python train.py --num_hidden_layers=15 --hidden_size=192 --num_attention_heads=6 --num_key_value_heads=6 --head_dim=32 --intermediate_size=768 --vocab_size=32768 --hidden_act="squared_relu" --norm="rmsnorm" --norm_place="pre" --norm_eps=1e-06 --positions="rope" --rope_theta=10000.0 --rope_fraction=0.25 --qk_norm=false --attn_scale=0.177 --bias="none" --tie_word_embeddings=false --parallel_block=false --extras=["some layers without attention", "local attention windows", "paired heads", "shifted keys", "gated attention", "value embeddings", "a smear gate", "an embedding shortcut", "learned residual scales", "capped logits"] --init="normal" --init_std_qkv=0.0372 --init_std_o=0.0462 --init_std_up=0.0533 --init_std_down=0.0533 --optimizer="muon_variant" --learning_rate=0.00642 --beta1=0.95 --weight_decay=0.0 --lr_head=0.00925 --max_grad_norm=0.5 --warmup_steps=200 --schedule="wsd" --decay_fraction=1.0 --decay_shape="exp" --final_lr_fraction=0.1 --batch_tokens=[32768, 65536] --max_seq_len=768 --doc_mask=true --train_tokens=710000000 --max_steps=15591 --dataset="wikipedia_en"
Each number is 500 + 40 x the weight over its row's rms, rounded and kept within 0 to 999. Layers, rows and columns count from 0. Numbers have three digits each. The size before them is the row's rms in percent of the matrix's.

# layer 12 MLP up, 768x192, rms 0.0534, rows 304-444, columns 144-191
103:499563551540522527469519491493460497505478508530452420455564508476514478466521546496496537495556480492491498469451469516457532538528503523530468
106:552568487522529458468506467458440507423530487574505486475489523497448473513542478467471497484470555513448518495483467453483497550409540500511539
095:556532523452492531581541544563509468508589508505522479529498426530495520475467473538507574514477514466541473475482515550485508506508524472437564
104:554476525553506491463506505455512482498600488483532489438498485402478530452492481463536550475493505529522506504524427555431475449476513516545508
097:487547491556502487501458505493482549540543521521462378544485486471466522464502531486475501465574511471486493496407449532538471475449460467526499
098:578505434514484549522505567513577482525511486437532518538486452488474544500503479477487515453500499507465537505434495529508520507519569493555492
100:436524558550504490566471504520424511500486476592493491501507484468525474501488491498526552480436522553476527487483493512487514475487477545535489
099:533457471482416480521507506494385532623503512534538469506492456418522450514521554533465464486432529532433552576523441520546498517463475515508492
104:554491480576500530454449524447488506531490481470473543441510469480544467484592528504615548438446499467492550489525521468481443543401452478477504
099:509515525472484468459461473560480509471527504498546482472469518555474539548461556551505510551532568525524459485471512633438478516506443467467546
094:540521464532590555490504484550427525496543463454500524523503506456536551478514487463466477487508533598533580464548506519443575495537514556589466
080:532442512509555481515479520494494497499517541449466525501468425453510516491536515513438514496544506543484546442424522474512473501500462455528546
092:495527577517469602524554532446514432483509509500556487505519490515453453427495533488485511465514454444530509475533556449448518439498493485532525
101:577416507494595498528463548528507453448503461467595494584431436525489475457512478621474430488498495507530488542543499525490529551458554438497553
092:484507509559479434454572494544483429482502582500490474531520506507537567547485451520411438478468458518507520528443533538468520557478509539524517
088:454532507536508471500530495526415542565552479484546461495447523551531452523513459528463506465528493511595569439561520528394461537506486521465498
102:493543461468493488577453503487528460499504499545485501416540517548508430536480456501488420378465536526505527508499516484456504546391528472532496
096:582520442503532430524484551533437591508537479406545476509503480422549456531472412541426524524537512440575518486533516424476504526469525529540488
115:610504514471465438507514519543484483517464564481506495523474495528511522434460506519542531383513573535509522441510559469497544496502509494553433
094:574460499504454528435453457526477384572536475491537504521529497488591455461491510502431519453493555575499464595481419500495501569439547474492521
107:516532411521532490423546471486453504527473522546486525559541512492554449495449555507511435591529544543505557500451463452415573545508534471470495
101:445555531476463478524532496528486556486489461600503514469460500513497519461445510515398504496532520436579480481549466495549487467490582475541558
084:471523526504515521583516493558405525570495442481573443519419476521451503532527477539555366549537522511467476478458552562480525528558536480568491
107:532536458529511501474481515497507504404523491555446452537492526479502508463523503586449515446503530504505519458511496538436464487444444453575495
098:463438520478510488488507556489516478436582491492617579563534539544537493431491557570472526544484518471566457458500532522522484566535543429535469
109:490427514500501552559540532534471506501468457466468478564557469478512537546518414558471567554479519461514491460482482497531538546521493479526432
104:532501540565412508603449507506511465530560459458563416545480484471519474511400468551440525507490499537510515521532553436498503452519524463507485
078:471476479553497590499510527531458446574498529528500502476449514570487573461492458455549502573574512522461447450478586476520493546461488483405459
095:526498541480476567540457565500470525487481491498544504458492440499459448531499436527458486512536471511491473544458507556437499586475529558502535
095:528515467497539469541469496475535462539532399519549482505484567495509484486436548438396468510439517483473488508471455540482600452498554458512473
098:511597494564516476549521476419551453542507561517472413541468493517455496526529480554512447538498472458488497515526482482532457472513481424433542
107:488488554586528479441471540473523493502490550433498526453452466473552521480513560556464568527424490535502460517526478499537488508476433495432532
101:559528562520453459573501518506516555476444475519554422446489593504512469480490565511418453470436485452527529496463527500473519440516500487489530
104:503516517573490484501512433483434509501519485563570594448461434513532469407522521460446466482460495519503505469507602501503518517446488507495512
104:495545504423428505456399530539488482545488499476464524524501460465488466503476515497509471518453533533437562531464517488505547535540537531572429
086:486543524480522465524522540481509509543467500484556447515535485501555459501512549513499522540486462480486481538490485522559509462459463448516485
095:523548471515499471480437515492511459552497510524539439567548595493495500488469500502496592481475525574458466524516537500489488510542513518475454
096:544505573564500446535469542535544456488576480540495452532481513497570449484545500483481471468463507400488513500462461556500563540483489498495459
106:495534472541567544488524532503442508502533532477512454456501477521495526533492490492510485537393486440506539458474482535505540477527524529504520
098:500509467456554448472518459489489540462496550511497483473476498430500569562466497535492618526494512531479452501589484488543431489496526515485518
090:533435544494456540504516435471561455493529477517496482545509551487485420446501462483456460464562468533451504569501545463514493476507549510560549
095:455546527533519439523481505569569529439491564472570453503412467553438467494424544507521421505389502482478551480463496505439487457468550497455526
106:489561508484501518452417554457514410507434466456440463543511543509517544461501488538474524469414532494499481459393410451484507472463522551487434
104:559500508467408488511509459477552422542461525458448451574492474441545538482480522509505452530481438550520534502522573522500505516432469515474463
092:502514589507415581495458435499497530481537486472488597525529445516447522446575552524531448471444429478501518495482547490508514492524514508466479
104:518559510544501508501525489442511478493521500465607497554495475484456534470488547514515508494413514601510562535529462500520489493500426469468523
095:505496532441464539418526507505550499509520543492521497539461554564432503516515485419503460540501494445512414508442528481488538467472511410507470
104:481529427487484505510511447533481496538487519441523496524528476528454507495501450496529523483578521564556562458539510572490502487528511525576535
102:508480421508539507562540520444382499543532482531472517567502514515600528505450530502508458521486555521595543474522537538566458451472527484543447
094:440533510553461424538517545471510489519500417575541397542476445533506459462533486459507485538536476524517486498498464540539500451519498431470519
089:548586497503561546502539574458551495444501509495486467539472507541528527533448498488528484568490560520488513522581463504466445459497489455501471
079:485437511504486470503539552475502411490500647508504509555516517453517430540484483466527469515541421582483502464540470488541485538549558549509436
080:511456508529534527498511575551455516459511499539415508467516549519522556489489503426510468558492457467590447452469420456495554529493450460503523
106:511517573485518489458436511504502581471452478524534474509554552528548538519498558529464500490508508506528468494544510448537496505557545537539519
108:554496560484513456523510477405512475474581601474545533469466488579467508479414427514489519505494448540505458511526510475553459496471475513491488
143:529464562528457508435533538454443482543518512482481435504487494441509492500471518534461542459520467530448506488525467471493472493478478543473563
100:484503463545507473509522566570497461470525494519456439519548483496443420569522478536527397463493572455502453614531482551491475470539468418477609
102:432536456504540521537557472477554513419464581440569528452502538555435464558449523460506474507498483501552533511567441547426558453540498503448486
102:502517464518552562472461519481502440483491514375531508522510573476492598500478557475448537536450489564486518471532522430460464468545485564526437
091:479484468487435524465497452461475384477459501487423502436498503478510517505536508436507482564514422425540449481431529505596476468495530489509558
104:424499498578473568418558495411520428468528487472509544463535476482522505532532533482498470514461491518455491477463540482434543470512519457546483
097:525513471497478504490472511490449517455434481480481597426505478459444475491503509494511532502526515390534503523521467502544415478508514475579509
109:490531481563490507538521505510520482508478538560526486519418534511454406532528457524472498504499553507485600504433467473468516449434455482488498
107:474450519504488494501474512468577518490483505528556402572524473566572421525457496551477529503547582479573460495450479538521530520545479466596481
111:581491504488492501516522595475473484507477579545458480471513441587567457478546526522498471549438428520523517463461537491490491562486533458533553
102:491548478608433436554515510502459487549485501525406499557528501534445487521467522493447462514508480569527433494554487516520466506488510468513503
097:445498495530569525539558480461508501424495462526514415439486459493465527560529495495539538518512428456514468567429517527508512467498514547441491
089:457481559511507506511521466487449541547414543477529515549560471483524568510507443489500484527523562475506457515515433539489502536463548476503495
107:470518520550425453543489503514548481514492500538502539557486528460473500554487538478461499580470504579475570541548548508464460642459410450553531
100:483509444530476493494499524528443549450470525561519465518502588499509595507545450510416521561498473570445560503509476541477495569533485516513509
092:516496550594518490515479486538541503580409431440513475544499424481541481486601481483438483491534453489509467517549516565489542493509503497548448
101:499502564499500485404508505561488486451500481506434466517566544434463475491497463558445511457558503470462474423556586472411542546486484466481521
100:520590504545505460516533498481545475480444448529444527516530507553495480501475503504520515502436419455463466561512424487477522431487530557545455
104:440550512508509533563471495502450518543560502488501541547519494552444411523547417471468571451503406517468533522502502538476535522467499456467443
094:475437487453510535501525467476567482488500530481577548556421530470482484471522547544552504500538560438510430430511467461497482469464463525528480
100:568472567497533466492552521546565497482535513514505549504416467496563455552533538478560465451467478480429422598450484571489459516477539502487537
117:518517465506480425447507551473496542467468517481493511515499495561479531529560533501433536568474525523520458456481488514469512499489471399549461
097:431470508545460505483456488468468434559498481481493545461456485464458450546525519521455463478503491508498552600562522474432512468487531499460538
106:529533444520430518509531497460561453460568473479581527432556452496495446502546522534488441416517450524473471496455509500475458509434519522430426
071:490499423526472565538527462464574519494500510518525529482518525463493465510522528476458511528533494478565429559526559466517441471505473508528527
094:450489476513539529514442427455462430477457524501526489466450501534517553476494504519416498573439487496504507458489482586512466473455507566454497
111:536493521501458523603595521484555542503519434464502503532519547499546511428482479465497506532461459509452506477614403485485480530510410528443532
095:512505581498584477580561560445438415556527454506545478512445520499539479507560523502456402536495468468525454516474487515504503552495506540525472
082:556488513505511492633470533540496503505469506500519587513498457521512511515505483446527533552546479525598541509495484467525530527477474468550507
101:540537527532466519506497512420532438458524529572447441489501427456443519477540559453569527547486514536479500557491467537462480466533536570432611
085:481465469513438461521508523494455490477471502525505499506462507548566486570565431487566532499439604591406489501469524458518490465474535509528423
102:434480446525515529501482564485559458478552551476500428472482426520520547498490492457476549417472507512490450503459533528454532474495500445477473
092:565532480452495526509477530536560549551526476478492465535537449507507492546459564412510483474509515473465434505546487545486513441477539518536484
086:504503511511467537518503485539542481450530464478486531437453493523496521527473484485544514500433529451536502537440479513498498445516507547493471
105:541504491512505518531445568438439506540543554449521515485466547498445496506476502535577543546446492468598524503515585533544464546473488490456444
106:482568571486406456487466441507551566546518478568494523463528467572448559509494418531476440492557510570551515501469560520429483459418556527564444
097:489465504443513482405517572528481498476536552455592468508517497501517532518489488419512446540492518444511537548537485473445531511476485508525521
090:505493413473483484537516476451447473514539462553526504553437535522484473439520434570494408482441455516441459411518554523491511510475488403474466
104:559476486513510522564552474508545390512484522563531468450480463535507476517448481480517507481597471496560508420530498489466527546469448543493529
107:539561501519438536466536499439490373538515498430537484567470505513519486491533514466469535473526606504462497476498522491511513478502451471532556
096:435510519523514575489486519509504464531535453500559550465455460538460507505504441561516416470484474462503513551525465438504502453493512479510513
100:510475503438492497489442526488551476483481451502507472553468496541488457579515539533580529483446486557522494476427452477494400462540517467502536
098:509487454455494512510455540542395538566502396466493461534560521484488430474499480499561556448460602595532498531504495450549451496493473570566455
105:511472494542477512503471502505482510500473497466453496448564508463525476472447533512509496475466473527509482580509428571448517511425462496490551
102:497546538489497560500485524480445446530542448517503585484517547483515531539579490512482530498496546495544495454543550552501489499480545474479555
108:521454422442464496482460477480507478529484488436502526458550520497604480456497549605461446532485502557487516493473537500532467497393537451534508
097:493528493479488550542480478487486533453536470468498568500537529500488563486511469536545496509460497479466537469498435478514457503468466549524545
073:485514462475462540529475495551506444476525434506529521537493530479523456492479498526468495446581537457492551538513441508515467427507516510521455
111:444481572502536498555575488497540499490560514433490429512487436519537517493426525536446438446475536504541438410523516550439515603488442513547485
099:457512503580461530506451462540499451513508485497517564511498529521519493477521526496505506520419561494644438512453495495522471444505490501534532
109:507525548535543452460558497532512507504446421492505500474509449475447496516475365516447473470546486493492537474502476511499505457448572453527551
098:482543496558480466522455477402533465453437495537480569445569441506512476498466517522550530483490544471493507531561487453418513587537474476468488
109:533480453553443462478554553466482610446585516477538420525478498458529523465572506572476547443498535479519470481547529452450458478471521581507559
098:475488462471470460497556436537433486486498587541520600492474507526527529503575492466496425506471556478571489502532525534549497499496434441494472
101:493462573503516518499490458534482467520467513518540446453541518484466492475449502529511463467511527574461422526444460506471476534539461519532389
104:554532493502492568474513478452476501530528564464529511479455546508454563549489516531452503433495421513571496445515516515450489483492516540500527
103:502462492489466447520524484470488424571462541439533476527429477534537514503532490477477454484497488475485479451580539482552490540457518557424482
113:490559526486483591560493494532530493514457484502532442536519484462485480503568471458496498457482510469452430494525461437477589459531525558549545
089:472522443528499486474560516496482520528557515462491545464460483535580449611489411457489490433449509502420511455523440466485516436547558521464500
092:509507479447451505545528521478536469503464559495487530523402585448508451435477539554546467458516529479478468440519505549494476477546484479506537
102:466518528496466520520566504468502490505548532514455514428519523517495493489451516520551522455439423497460458503474413511532446473475478538527484
095:507483559515500505528484537541485538563522527509522531497540484475506502484479537460525561410545582565529524458501422528528512477547529487475522
092:520372467577527533539488491526502511525529482453477556505501558530528494510511549444525484551579560538553543501540417532483483456559488521508466
105:490525485501459411467568470561456529494510467559509527528423473502532423488524469505521457519469423541497490482547559569530502595513512511488480
098:559480551499464514520595533448499475563487491540554528537541502510536518557595523515456517504516453590541523512524547506483533527538503466494489
089:517512474435600456495554524519489353459493514473399490520516477566539421438465550580487503603469496469441473533469472488464536490456546489515487
104:514496459482429487529525516531447515478513498510477451443557515540481507464498507464487568561478518453475583445556479478532553517442473504463460
098:532489456523498500466422546483529522485518483539490412482561448399496543514438550533442470537485481464574612503549520461546510537536518545466531
094:547510522473557499487494564570540450497542547528515520540488495529545481554449490537544459551521460535469573503455513542511501512499482458512500
103:480441443496402460477523528537484521579485516428481495572459501446517450552480493452564513435513506492571489482472540545553522442555530452494415
106:484501498504500459483555468484450536507527542489501458434529496487467459435530488481481498469477508486491497556511441478481542517471549484527517
116:445490526494491462547559486516470464477491432611475532504506485567442465444508555469441559486491515550410509487537448510447510421464507516576497
098:489494476523536525503488510541467518491529503490505469496425528562476502512432580405453488515533508512512571462524452501467558406489533435593542
086:541539533486462540414427549456522470526429489523501509536466508492552470590536466443470494488490481553427543474478482423531497465450533512450551
092:463499479462445470501503475531488504526493581518528483529489563528476500500454440493517495486494630455551470492535520462485543456483500512550492
100:531458493477459529526486621486583507440470468489497458512443508457548400475537510512517510482523507492531432468546474516466528537483501554466447
093:485570455541479484476479542498496528561527466496467528556494432493445478473574537495464431522486492529471506570538523524453478440507509518448470
099:575476498492519543444428492472439541459454564522514493560564497413486525474516519493460475505524549433465494443551553466454451500492575508524503
095:516472442533475575482575495484478487517526501427433436488511484483550498500453480459405442542484580553502536539588436576475563473495549492568522
094:535542505522484446485481512503441528424492486534391458555447522508483559509541570510485496576473562452521526485529454534492479533498529456480522
098:509523496487444578483442426457535512518474497529491545436509523452468486500467504493474492488527490518511464578533512527432495488523435497474502
112:524463450506502531437497467510437496478563464434466496506497495565561496465480480573559516457444545510589504462476452551478533450485455522492498
093:528520502525477540458449496414516488509529482553443434500555591480528484506514444436544489465537628519499531467577499505432518502533482445463529
090:446461444516448468488508510565471389496446488515539541439482552526453475483476534446504494540482575543563500547461464620486589507471512556427467
097:500545498509529400517515496568515529476487522518571413506475467453510482507483460561542480501496575479507485526523524470574520505548554499559416
092:462530499453549495543528516493463471479546539510490444553461532507505603541492473446466436491547494450516452479560510462421486569493530535471450
# layer 12 MLP down (transposed), 768x192, rms 0.0533, rows 304-444, columns 144-191
104:537435555520490425550506449558483478556563551530484500518553475486499446485540455542465428507516419482614564540471524485528514563545501476514472
109:482560519502493485555533488491518490579468587457530457426546493465477509555447447464441549555499506488538508481444474540527486448477527597559469
097:479470537592569554521470443496558456516481497566479529426535480557522426503580533501540463527494545551580416512532487457428541442545547519555470
099:491541494399517532484505452498562525466503484498554541530513553476500475471461507506554516475574530476493505521474550549402528483480565481553520
096:484471477530474533532462522507590494510447521518503544450471431467494487511553480425557508507554542500542442503564496467466486442553506408448538
103:531492559525456419514467485502496475495422478552538521479581505525493554493470554435533468526565463420521494511564500549496523478529464460462488
100:542517459552538494499506486511472560471469484448536453458514518478454491540519499536569544598468555532399434535457507472513456462526513492484493
102:531419515457535464518440466539433494510479414473428537504504569480494541501444521531416500496531500495519545502417507521548469412464481454486505
112:461484480466504506490458531529511496538482478499561464457526558542467536502558466508451494541511442496555468495470468442507506502469477483502405
094:485512539492509557520540465488515514467470451505387556485475497465492428504554485482459508507476481514521502501527511532504524512444467507463441
100:488503503366586429426548448517476503522496507523549498516453496413505522555455421526538474560559497550537590565472479501558493498513464421548506
084:506463498535413500458428473519466502584499494556509482523587459510538454450526547562476519548491509541410447478473527530542466501504513503469513
094:490460488541515506496528421422501460553507432499500487491552523538451527535525465617525485480464454480525448524472543477533479505544497467528513
099:462521534510566541470505473550475538446521533574542448433550529462461500534453534453504548540477451442558530492524518477441466469571536499447489
095:494491476466504522546562489492533526394545462461383537530459483539437498412438450480490527535507487464543497490549449493529542503544491484495464
094:530538593520510565516596483510505511530502474556410452542501492544533569457491458478565442520456441510478550449492563437505485457481522539483508
105:510487582526498465527546463439550472506470478452503542424463525518493455445534411541463499445479502527483531487476455545449496506520447495542507
102:440527539481528554490513471598526409517424497529459530505503525547487507549463531505499463492553463552505484537486478507518536559537552528462520
112:486529492432480515583482473496541518454478509513513458548504525533471507518538435537473533516477488504491494467498501515566528518525493531466482
093:514520539512413439550517501501528481511539425453541514433580530514485543530433526497501577459465416536489519521525520540542488572463516475471546
101:509452464538567540546435516481605500516492490489555535535516496489507599589532591432501461484511536502434526463546536468548472556515546478443536
100:536542505480555470551486548539512518430440565501509518512493548502529492505541524438498509472514524487531475464476497488499536457519510484510554
096:456491504549452499497495472542542511522500564522566486531519492439509481504514402472465512489481553570518493466486513370508520490469556557504409
103:473519522384534442453492486500457487438486502518436460567487490498492536422557487450495437517491524529471624474527509483459493466515483577513514
103:459524482442444475504475469510512492500460519488431469464558453481419474540499486454514501481484466475500542560471542496544488520477539515537507
101:491529510441466473447459466525573517534546514491542462533517508551552527528476510451514500486541520430437481515574461441458532476591575523453453
100:471515480455488465417531538538470527484529507549476462460484521586573482527548408476440439495475590476568479381503511507478469561470464546472451
080:469480573517484494551479475518522489454456527495610488453489516465540470521518496538452506429463528466485487502525454524476544394521488485515483
099:519550557476529504477366528488493461483545449468483496526473527510507486506471514463501494479510514456484513519514429555495474552551478453534565
101:500551559525541470496546477495478504494472481471497493447543552509508521510577466484516475533473484473480515474411533405473516498502531472514509
095:461519570523508447529562528497454592504503587526383480509459473504501504518502426509516546515559496492510480509438496536539504464519493460487495
102:488488596475489503522506465516520489504489471502515495491451565493510561546548547492502492409532482473507565570545460478510524490495508481491544
104:516460594490404435510492482470479497441480552535438531537470533591470457517534520419482413492496580444470536510550432563464479505543550484488476
105:509483566500469494495481477544439466472502536484507484518511495477545532532567459474515470583522553463459561493500502498493523474497514456507513
107:544528451455455462425445373394477527496439441457510518440531458502492554436523528489508547466494475544545556509481442545414474461522524447492467
095:503459500491473540517475531504488491476502482544477477481469411491503505425500454455477449504454568436516511556505460437448419440514526551573529
102:539548478511461466472512482505480547481474488494549539435578579537434554424487504474494617470488526420566510554459507493552505440501453455546502
097:488503507463445509466509569504515486502499439498492473484549533517496478563479566446423504538487480496443517524463468556387478469506488408477517
105:471448515502479444481511468508474580446463563531519532526540502455552492494492504549529511433519531547521504484492480452442479502615463498509513
096:559458517443460545487468537468513532511517558499447525509488474533499468500502535504511431474491476524485552476395498548489527570554509506573483
093:436537525480505511494458482517516547462510427443457486450531485519534534554541514428533518497503473441593583465512481504507466493456598552538565
095:531493588484518490511578543505457510546529458588537518534460526473537555441582559473557458518471470532489495555441452508480452465487559525506529
105:495382472493494537494487458513485552540523434625466487536445516451498534523507485458489473507487492487522477562424509435518566467587503479509569
103:449521489549499518418456455517418432474539504486527499540489443508531583555534510486541536472469538398543496479476527487436478508561445488499520
096:490505500450522461563489515570477539487484498438462453578492559476476473462465533489535433421509467450508545460562480494512503487483441543487471
097:475561497508480549517491579536495496513505541512419572526480536541516517546502428599501538453522513491582525463532465453508525527513440474477511
097:532517541517474473507504483577489572482501434373463472458509556483565540535523455479505465436493439521422464509495521453516439532464486529478531
099:553515470503517469557577497550467570506447560456515485536489506525524450444516498434507524443532529511416505504465530528463540517501545450565559
099:522498496587486511501540478552481478514529547524501532432583506492446544506501497498549456569450468569561535531505490449470528532580535502493554
095:540458482470538512444445532458440448533548562534463476458566471502404574502481493509500465519534527500479520509479455470535506520496525525520516
092:483534429510521523518532480458548428518511458503491550546485511506458514534457500470509452486469483448438581474511472529462493548577561479490523
088:573516511506545499505500478507496530536438453468591481458524516501482506477482517550483572444437522485470467460490482491450534496522499423489478
082:450498446475527485492541526491460496504567516480517460537460481522506527514487508496565521466485531518452457547569506485513573577542550473418480
104:522409586514547519463486538502488442515461483507469522467541490523562496471540436550429547552566517510490414470516503520456540520517498570533555
103:504461507498462525546490561601537546519415433480422476463465522502511521446514474535504650504483540492511511512534510449497475537488488527488483
130:468473474500436517491489503449471476496549501471480483477520471386505490535446575506471531460515457533475469475468535511482472482497438529440491
101:539486501480515572513536597413447447546503452547481505485554523471529506467495492533534557571438495583461557502455470516521565549504525455588501
101:541499578489484477505472524449481550558532499513472434473542450498457519479519464535495536578520472472473547465517560487454532529470540496473519
101:433458502436511572436438516543483452497513431485484525494499521553615564530462549444556515481498525494482544508528538508606505499494539547497491
094:449516464491516483539560532497491533464490460518445484543597454458537475448502424474512482493460511509564536514512449534466533483467538563527523
103:443525485503498542505533446483498443529476531498556530519484539502458454508487519545475559482531478481493478524520491492476522560555471568513550
100:489510512520476481500582578464496524466527502559481487534485487535526482483453478521488472551529473541566478547505477505447544615470537494529475
104:518484473498434474469477494427435511497536528509485474509498531447591509493506466501509456550578469452429523504490502481464457476497486531504491
104:523571576493562461534550448446474510493561465484441569538479486525491507477484464547613578554417452458518482494436496459483514468500538500492486
106:555477509535518454457489487565504509434473610429484438506487439477523474448421521476478459387542477496492540534485491507500565495501550456502540
105:467552532565544501517509526473497539451512480532451558483472498475494524491412481520434478458435491511616450487531499503499468471501554490502456
094:563447460460546448476477552559472512499470466488384585491522506432498470480485434457462492511522564515548522416516495503438482445467537509438502
091:520468552486509508492463513467439502468493519492436556483476491432533451379468422496544502513476495551486492477589430545525550467445459491446523
103:498452572490546563436396464570469509441536554490431445453503456547489479505552501588551527492529485481451533532494482499472469573516480474556533
100:508564476506540529487461560538598486472446508488495477386483492572503555528500498461525522540480537527515472525532407482536527529522450500568461
096:538505479440479457518538461477396570498495508545507489513442515513532467514485515520486457569519453521460557507439561494522389518518569508471559
098:446477471496515465483549454479530533514526565510442475507578542530604479489477510434482576495533468519473521492522493464528487488502457386486483
100:577556465456476477555530451479560498540505536482444476497519433514513427512445539485543538481546462544455479525562498540514430515549512499511517
104:462441524551470497493497491483520542551448483466507551486554522497526504503520484503520564479514537481581501517452449466508507493515486468502521
087:503464566435538478428523465469541513491413503472414442485470520526533540467477525508468520469541499505458488514435434548493495499489499551527484
101:471438545478528444466539452597473424512564543472522555480475516526469404523488586494554501481599506492527520497507482571489526553518501563606489
114:472457408470499430558389506508429485512452548480548507482507498496498452469521565464504483535511531502530487493442528527524495477505452496554551
094:526482498425512527509509454518464448541473493491522444561434521566578471438535470461516470533552526504513509463533444544494478490520504415493489
104:527481408530490508545457514544555507519556481461467524449466464490476469498469458497503442459506500479483507439479494605500573472542433507484529
079:480525478480477450485453526503436523508516460473505493548452465553548470520516509567511486452528592523435539466474513531513462559480483521451496
093:502477441482548506450558506537566484457530514504548479484532521489536497518555480468472500514449477522530487498456481558579513495452529570549532
103:553475504526498523426484515499544523494508449543470485488445452449484483519470466524537481575541501506540450526462474460558516405474443511547555
091:522495517478462499538481497495509463499489468446444522524490488432508468484555469585469526495547530495436496509461509524475489514434547465544511
089:474476483491489502556503500512480503502475478515434470465482489514539560531514460600463464510554476448371458491475493486534501505495564501483521
098:455532537427491425477505476578493529514532478494526500521505532551519556493499485407473639530440574486573592483519520491482497484545466507369464
090:480571494566452546480504459443460476517479541519404482538477492502583491406452524470502456428509505478490509494496484462516491495554503553526534
096:516526492511511525554452470559532453524540496550453475427600538520557543546524552495511524465466467511514482491472469533486530446489513456444440
095:487488475505508585488520526504460497507557450577464524462500510470437586497446430469506487503486530499541506494493526513489519523512454520506477
094:499490531508536540420533499523452536518536510553503464508418463513490482442534503475487541531518494521524522450502490483503519573451480409488514
099:455466438458516504493413576441493480527511531455471405504509493482418508439460518440549510513518479451544491540549550493493460481565511477414500
106:447479500429540455483496554508558528527558493509579483513515442489570496544541495440542517420492508503551521565574501486502478562508514516500462
101:462537435506488531458494484489442521455460498483363490471452552604461538477500483472491543535515499474512435563422569517525456487516473538504506
094:484469510519486445470492551518487498514460471441540525490450558479464483580479501558517580406527487448532455504552443490498464443559479434504470
100:531461551541483487534519425544520461523464554417517545515560541498499523582509530551451471502485425510464492493477502481481521475480515458472512
106:474493513547503460470518485429519476450441504541568437568504479469523495559476513489459506472493506573445543450519511435482533531510531500463507
097:513606450438485514479432514579518619534491557521481478551510511477444456523492533457553514505402521539525490499512460506501490540530506491403491
101:511462450486546472460491510521556531536463493509565548457491487502476457487497544558559524504571440583515450502478514460441524484477434471479535
092:445460494424497532489504473453562454475491499459501538556484512510535515525488470508567542545532472561471479469506518390517468504514477536519429
102:596432530498565504533501513533459542516459519494477493539539458431439531476485487496501496517574454482484489535483501499452461537485486511518538
097:461534540460538502501566493587502481546505564532422500522562609483563462469464474530505569439541501429621455474509531502570531454520464436496566
105:522467486482491527467544567557505511487541531478496506536486557442474489549488492463493508549470555523479418529544449537487516503566511488549465
105:524499573484538465465549546553452535442532488505457480525499554482435432457530539494466564583528482492548465466540554489437525512489571460498474
091:499481530532548462481570498464502533483498529515427502446524470508486523523482478468496472545413454586537426506517506505442512517472505449468513
106:522510453507488461572477500552575477488502464444463521426489523505458537461600467435500539522584467487545492504448498478475474512504489488520507
098:451530529440496543478452459563518454527561539512551491492509497551520526491485490518512487520506473431537456502574473565460497501521426502510503
100:468463501456540452441476504513521454504507540531503481506553496458534542524516529518446533541459414474492519504411528503487470480495510468510520
092:486527496531500563566434519466446501501517513493479460559463531545491510432500489518491459531450545538501477466560500451444457473555511521489532
104:517440476490558488497535461468562576496506574483516442489542479505508488575464548506513548525531471458562501522570505473478535512540467515507405
099:473500561544478447445462561482467545500512480478542517437553559515502475466490521476510452571576525502560450529454516497488471495496563487512469
101:443502471537542494472504499486543455477552478469523478546555454425450424513495470532489537521482466473539488484539472515442453429447492531501478
104:533506515484498472518495472497500515495512544457524486473559459524497554413455536402491522546525568521490501513572443491466533526534496530528535
101:450468482478528509570535457500517439570475495541495494509549492581531598524542550416485485502445392456496460506496538502443521494516519524489436
103:516571471479500553502493464532517484540484463554561534466511530425515453511587445498523482501493536503452459458541351501550451472476475546498537
099:476406403503488482484464456486442513463506543590514531526529453503472531523500501547510595494503512521454476523523529530505441459594469422472606
108:539487458486524478486551492516509549541525455458500449470558384559524511545494494447486468570530465542513528574478480476508461566515509503466521
100:537485461545432558532478558546491560464474499527478535543514463522505443526432477515561477495522442556519509541482534462506536523500513493503476
096:497566505498498506488459505521495484566442498499453511521477554490460498465460533521619492572414623500504509453498520593457462533469421542508506
096:472508562499487446463553493516527526525493448470499494389474477501547490450469472576571508527455428485511458455455482510501515541424465470549468
108:532519508586507546523491532522429484495464490529495484470574573556508473464483477551544529438500475502488495560567504503566533457515578532540496
098:473499433525513446422472497474527438501495552509502519530532505493457433458513413484521539589458533520470475452532478580529515520562589545499551
090:513483543504491503495493452496548543443523491530518524495564516463518523561571526524511494447492499460526485483536455432464520495526555487531522
100:470537458509539542458504459549501470531556538500497520493558467446486459565451527458475488443507506479498491418493481462412452543477400476492485
099:517462514438527491530498408533465459407547446582553498531496534525508520418535484451482480502536545475513570449452460528471483484556456459491459
095:403456514513481474527493555499491497480439497511435446530550550495570491537498498533551536506532521452604481479498459494410512428467463551516503
097:514479487479529493499459496510460520449584460489528431514526478435536484521440471516475499497509526469448432510483570442455506519512473458529482
102:514518582498515445523554442477571500539467519517465466463526542489515484427561522478468500475443432547514434490514529491455494494470524480483510
106:476500459484538453477443569468489486496501514415504455469496473532497469481485471547549490465532499506546504506575464501508581447492513507521571
100:429569495457530429516505449502520506486535502521493410456503551524517515516451508463563540467558406512371472469538474506554512528556488450532465
092:477470480533407515544500520515572519551476510529509531574516436538513469433503429471507536501539484515578514525488487522543552501531493561475512
097:500528445509484553486522524519565480491592500457555574552495494477476479446456545545481485519513450504432542549462502463485567539467535541487625
104:556472437555406543475566482495491503411504542527438508472513503530472513467523509462564508544479496487559441457548478540481523481537498515538489
095:466540568550455518464497446403480453479486590543547416464503451530581427586452513422524460503458469491448471531460527548542491532459475475552456
100:451532548537546520514478482496471543509480491451468513506543531543562525545528510573527472460489471446503493482506461568481509577431540496451472
096:526504560490511502502513541525474484514447484493520568447457492562511532513528522524482468540511469484517501537467514518435509516539505523531490
097:482497490446503504585466492501505542427467509478508518406469485482418527518517540557493490474552503418424481448530486475423495480481407475505546
102:474496524529534459497514469494458461463515459474409581492400461563552509559461478478506508487472462469475517555462551483496501601546481527586532
104:530436559525571524472535424534509467451498463458542493535544542488525498518507495538595499495472423536610497526561498474519554501536485485501530
096:542574558541479557476512481462522455431481444503420523486481566484497483455494488545513517502471452498576506463555528430463527491464504492472451
100:495507508474512417445550477528482484490459578488475480498461438485527513614467458514505547517474487468474528533495627507521470481492508467498486
099:467540508444460544507537532543480548451484488477531530490545542543510551615520529531562501520480549540451521531409445567446471528552485464517466
092:512497530490470439585556497526523487504525499469456516486447456468531595456518464453473506439514536560426476431482501492464554450453505552461458